config.toml
head_dim = 32
positions = "rope"
qk_norm = false
init_std_up = 0.0433
beta2 = 0.95
weight_decay = 0.099
schedule = "wsd"
steps = 2100
Each number is 128 + 24 x the weight over the matrix's rms, rounded and kept within 0 to 255. Layers, rows and columns count from 0. Numbers have three digits each.

# layer 4 MLP up, 704x256, rms 0.138, rows 674-703, columns 64-127
129109128156098128150118172106112133121133136142123116128130152147129134119130134116140129162134136122134152129095113142130090135170117130128080141119145127124151131086159183108109138118124109
151135118121106126120137107146091131125149116096103128126159117174117157127135123178147069149091149118114142130125120098167071151089147086166107136127129105165106133088172055165144118114108143
110181113126139126130117116139122171119105098072168119075127123107156141149142093148112105139089107122153139123099181132135095115133099197077114151134135115149125125121151135110148136139129109
159141135174108106123124123139148144107138104122206104110136142123126151138124157119096152130123129166122151154147171172069176132139131120137176122109111150159110112131106085129151135118145133
141104090153128154156103123122115147100114149113138160128152139148148120130139072150138131140172170150107106110147142094117177118146138158086099131153145103101121142098134119158161141118160129
126108115125143108111152149153119129132122147141134096135172124118100110199133158151124160147132118127141147100156095110101131109156181123187145102163091122185135173106092112102119100136142142
114155153156122149123126108128136140123138126128172142122122139165150130139073136117137174163134117130143100124137128089153110099177096127162132176133118129112134116085086111110163142130099147
070163146149162123124142149144114147132127154128135121108145119092180137122104115168100126151125101163110128127132125156115126128171119176107129082111111146139119096080106142150144067131132107
122121107137081120104162109032149147148111096132112112131081136131141146141096135141132181150099149153108152103127100134124125152137124110123135116145142087161105142116114152134143101105135177
101134094097086135102105113180132102089111121156191130139162105156127117113106149134150152129146162117139112157134100128100109152155076102144101123109146166120114149087139116125166115084060158
149084169135139189157163106096094122106118154056160087125140081126106137173119105118110138143116116134136101179166104116136126110133123142135162187134125126130113138146135106108160122148160077
115207168102117104113113115085127107142124129147142132098085149130130113147138159130179174149137145125145143130167155137111117182103162149132151125102153166145127107132130115189157104118124140
145181147147090142140125155106101159114120159115153120164098171123118144112120099118170166127119138113107118165139125154133126107112104126123158086126121123128113121153132117153158119126131147
169119102130141096204100124124128114140146111120063116078078112082133115138146119102132125146127115118145128104132133128136110136143163091141143140107113114155135131080171128100072062091114145
109140145097130144150138132127129147182125116139105132130139134136142084140117132131161153103118116131162157110147127089149133129114114137179113138138114113118111111117129108137123135141144145
142161096118162183129148119130154131131146137083110116133131164130104156102113099148132166125130108142067155165118170123132204143123098105127092146120135105135134110132128131130158155155140101
165116134113140122165073139116110144148159160103115125119148066131121147147105124118104151075096092149179136137132145098127108067107140095113152158129129136098176099121117174116133152114134157
112086112142151132141121063090135134145172116094114125101135109132100109136097132167128096116088180148073165116145147118126082151173160118101141083144107123131129089123156093106152125143125137
132089127105134165124139125132160111118122132127176130161160112129129101111101155135113122140130113160117150132116169126135101150147136151137127081103132117135153162132094113095104130117154118
145102164106095144097092125117133130139155139140147088108144128142100120108163154100100145128136123161141085102127109132112143151153124098168124130126140104121135110079097119086112075123133126
133127138116123110120156117115147126113090171163136137168121115134194100147094136114124105153126127122142107153112158134105150144157165115156147120141098095161104103115129102100143123178184133
147093166133121168136095147121131104150104107122121149109134109118153127084107135120135136153114159151113138170105123155104091112127163100121130129143110075116111162147152121132149140131100103
128127124142111083137112134129137128157138139173113177076135130142139151135127167120112106138104179165120124097201112116163119123176127124109133140138160123097131087118089136109139152114131152
159131128172053156125103151151125133142143124144121101149116133087108132095142136111095084107071122174107116117160120131176108093164142120121152124101143134133108123135132102132111108148121131
151141124112108135097107102104096137153151141089115076120136141112111143111158112167131115093128097131174136126196111136140148105117085112154182151185136084102151103144105142126143112127109106
123124123149077103110118157139122088101134112128145123156119095185092139134113147130107111087118130135125126118114192102130141109112114120148116121132138119154142092176191098119135146066124146
113157091127141131129153126149128130102121119093122121135144145122129090122108125172144135113152098128136132113143130129139127152123136139119145131175124132078149154137117095139139128137147126
123121090131127165141143140120114131148118151133127130140164102117117157106117134128127097096128147087130152152171120132125115150141154162156121154145119112137114091160139087117139126086104117
151163129148167125126144125115182082127130114104128163150128159130139135141102111125148134103116154152122094136095122152171158160124118087129096140122116199133115118094168161120126110140142153
089090143153128148119141069090143069130134139108129168127134175144091105172085143188129076115111125088105114119137157087100160127130116128128104130112100105104131080129094138118127088145121103
# layer 4 MLP down (transposed), 704x256, rms 0.123, rows 674-703, columns 64-127
125163128145147147125117160166113125158142093150136117071175079108162121149120130110155133118150135117146114163135144132149130164115116159149120128128108123120115130132142128116156131135090129
149145121094117048146126133155136146104160143105121118137115112141133108133137095146137109139119110155150145155137105109173123129182093095128126137100158119151127127133150143109159122141125113
125154127124137126112091129130146136103152135081130164136130129138100136133183141165087149095160117102112148163169185134114101131075062158153096113103130133116113086124144117147124122125167055
083118146148129088133147146161144143122089140122157104133095176131099154146088104130117104091127137142139156128120107125118077107146087121155123080098129197143156092106101102114117146141147137
128123138132112160108136132126118032135142137118123122118100148102097076103160092119108149134130104142167132149115047109134146133143122137149124120130143115098152142162140127155126126131128150
147106193161072117141123142105148155160139152131105067130122133124180134131141066129135128145126158165147152169126128114158198124149120188129098129131127144106150136092151086107092112172147135
159121142142096121116136127150149113147117137132148128137121115152130119144098120165104156128144159141149124116139102125161129133090109133110160145107145138110112149086128112119102085180145141
109122122155134104129134113126157121113116123143126092144098139088119110126133124162139133126088133163178155110131086108142121143118172169139172115137151126153143102134120114098102116140112109
119078131111108104158100156128102130075096136145131148145070130102176171115091103155144129096106104162106168143157130102156098119175133104120131083146133104138096154121088113109100120117182116
126079120159110098131089134093116151098147163123124151096135147155140131112148141141131127160131137117090138117166122140135136116079089160124124130069175120159087130144125119143098144142096148
115160206117103126129160106131110090127134133116129127130098121130126123100091112113136099164091127123136123142130111137148146136150177133193142127134134145165113119115189164130089113082145120
179104143099109142147104103127100156108124149105121107116146165153157143110135135133142103165098096139107177145113106122114139171104108067124113140137127114114137128120127131148165099139165118
112140100061128148131143117130116092124125126151110116117086127138126111111122091094125143147083169139129122162127145131110172155139134121142135097130124147125137138166118158124113148126099130
109144121143107183127121106086110135135107107162158105128141128152137083121138113112128099171117125123112105174128098105104121106111125141135150149138121106123133126136158109063149122108087169
118104134134161132130142152123129145158155088085124145149127122103134116127149114127140141127122146148153160119115124131125143113135135105161120139113120108143154114120163117132115144148128161
149114145159131118102147144097154121063106059096141084132117133115123095103126086120108159107128105059175167155108161123094129126115129101115153087108124147145137140126145133129134103117123128
114131129127157141096122128136116140152161124086117109141125126112134099139161084124137107141104075133138146137116129104122141118153158127142137134101175135135150123110148127132130130108126091
119113156105148132097146121137117142124078155102152136081131145124106100121126075140143141123136123101122186140126129125145133118185115104132105100144147159139126130157137132093183108125149166
119131095109129093101113150126132115127104089110117133138096089120116097185123164101149160099161170141123117115116123107163138115104129143110160101133152152103116099142069121129115137182109116
144104106151147132123166159128111097106111126122129133079095104150146136157105120139111107101150153136124136104136138181137138106186160128102197166145110130153120115163131142085150105129144135
123143134121080148142092109159108142122147093086151148097105129113131098151116138106100173147200113128117156116144115134146138137108123131126120070141093131151101131163116140138126152143148169
155065071169102115124128121136122154099155138127148133128149136093107170080116116171150142124125130081095109069121141141110143113114127104104110131115150136156141115143117158136169144148131140
175115120154150113079096181121142116158137095144126117120156140189138102142124110130125131107167089116154135083095132100113116170105122109152103154120116162130146138106148118128150097151135128
126138104109169123135128123111145144116123150119122144186165185122160139166121126144096159136104142139112124097096096156072146143138153108117115152154113143119127116112142115114085143099119167
161145168128113134062141145118135100159117123155104133121197142170091110145142130119099108152104111175110095118133147170101143127161142150164097145122118175112143135103131126137116122106127160
119132113142136156111145138164145165120140135144094085065113078126102144146134114102124101118121124157130133109138094100117132106134101118109134123154145115138113161159083106146122116106124121
092139154114111127139148123119114112112147150111161126149125151075114124130100120138116101119133130157129117135155148129131118129154178122129123094125135142113125123123125134130135180149138125
151121135136148112141150148102157154115139097153148120146101158123138127136115127116131142133119135135103117117128078159119115142125137106175127092134153151072137155127130124135074111104123138
101151127148133138134112113119143122131109151113138144154103147193148165141103110130142164143134118135113140141106090124152147162127144073140155174115081170126138081089148144132140113120180141
139136098164119156155132083152138128100141110114159095102118111137087129083103134145132152147115150123166114127126151145135139174099077164060130145154112117131130097159079112152150191139135139
# layer 4 MLP gate, 704x256, rms 0.141, rows 675-703, columns 64-127
106128133101137130153139099154171145128143156180129144128154096113113119143054171117131093126148122152091172112143122092122133069101127148153123136123148103145136131116128152114128180155097129
134116108121125127166139134114099127171091145142142114127120138128171124066115133108134118170113143120159115076119076157154148161132124132115140084109165174142130141085097105145127131091116192
147089151097139140115115141128124112108100144129165134168117140145153158114162105169123086094101155138179096122111085110133109123077157094145102150117109095119151101142136123108144128143085115
139113118172174152147107141148164125108130117122107133093115143112135120116121123147107181103083137125134133110133141148162113112129101084132152146127156142168166139129132158173103170132119113
139129091137145120120144128103164154107102111138151121111120098113072148084164110095070115119129107149121145121105129172141141151136079096083135096122116094097103103136109130139147156132118113
125123136137105160140138115099134143128132142096142137097170114152160120102140159135152136125100122173115141127143138130118163102155136120150116130102115116099098132160126209142146117115149096
143135081135095173126091122140109136132125126130103099135111098084128143155157181154117182121127105125158144155097120135142127075128135089156157163110148112099143178131124119116091097105089103
117147118102142132160119154134124161079121119141108138136134152114135139160120140116123168107147093152180141137129090111142142108146123105095167099145143183103133154100141137168145172131144147
136155132117142146154109159073146143141128138123093168101140157139130128107089157131149143115112084116112173146132116118142164084130113154164144129140115082133114115132113150074134093144127149
135135113139129092135122142168156134157116086097163167117111119144194107121103145135155125165114125165122145120141123156119154122131133146130115162105101089145102104135120114125090103137095125
086118080112161122146137111170146141111089109109118132101116089127140159130120135127119143163132108148113122170140129105129155099145136136076123107126127160113157098103092126104125150168157101
141116185132139145148126103163102174138140163158113109125111145141099135128133130137131128172128137103130186117131101144094128104116135143105129139155168114154162120126088130080141141113138156
161105127145138074106129114079165134140127072124158123086145142095115124121157157116149120157082128125165145112127160172073133169135137189125153124139190125146125131134157133150161105120138094
076119087113123144101144145140147160136153121137117109173141103166128089105098093144134127133162141132196133124123168101162148167125136130131057114126138121161103096143128153135131124156113140
134174083153123133124138095143138125137114136115064130109168181128139135127090110145145147075086124134116140152130177141192138125145120125136116126123106130123136128106089124151068144148137142
164143077145099135145123150159107129146082164115146127103134108130105129137110098087130121136121167109136171132159110197089123169125151121123166132145144092079125101140112103150122132177092086
129110180144096133127134179144163142147132153133111124126134165121135142136105142112089068106114116077115150135127098134102085089145147128092105157139139120172101083132102154138145114179103093
135132143158114116098138088101125132148143133141138109123150150109138181120117126131127131111116134119174159111137136135095149126164160148100108156148125119143129143141183136141137136116111113
133142120157136140148117108135099136174148102108156081111140174144134132124133102117183126094131139107147138184126160131105125107139144120146119124128178145155102115162108108162130086131112133
094117117093153123118131173118136170147154090154112167122140137136147170130139105119105074120126128100185126121090133136094121136122166143144139069138097132139146154105146129165142118142125140
113169144142127122094129147126127110145116119132138128105115127162130110153088153136150133084130129192133168133156149141127114122137150118157089187121134111159140117145151130162158123152110124
166176169122128178145115160151136176084109064116136116123118147127116096113145103078151114163092121146126139084106141123131125120127156102094146128140112109097140118077110082132111193112103120
118173133105125158131085146132137109113109121079135148089122151151098140104148104141146167132164145165143136159123158131118126103161096120136097172111112097147119121162106108108171155144130099
125104122143102120091109100112102122160179097166099129165136161107108149114168158153158112168149111103141071100135178119187132099148114087128140116160115131100120125116079105169164058087130105
096110153161088133115139093136113075146115121119148111099112135139125121152136137112128137100155110120120096095136139140201123131147153144169122168095094194132115149136138098155142129126144141
082176137152122117135131077120142141137132131118114079174136143085095126096126168119152105151145143103161161124176129144122124115080171152176158136134135155136098149166130129125109120126116178
104154107163150176141132149177131138105150135129144087152117118140125122138140145129104109114090101093159164162139113131092143074157129119102147078124149168154141141137115119146136078160121162
102161126147132122191122108084137132151171150118137121111130112138121153128136137184084104144136120168143141128130095137116098136169118125134117157114154139129106119083104092176145119100102099
099090107136064122140163080108123075126165189113145153112116167168102195122159158108061157178133129122092152095163155100128145107114130090077129132140129093143138107111127136156147145126099148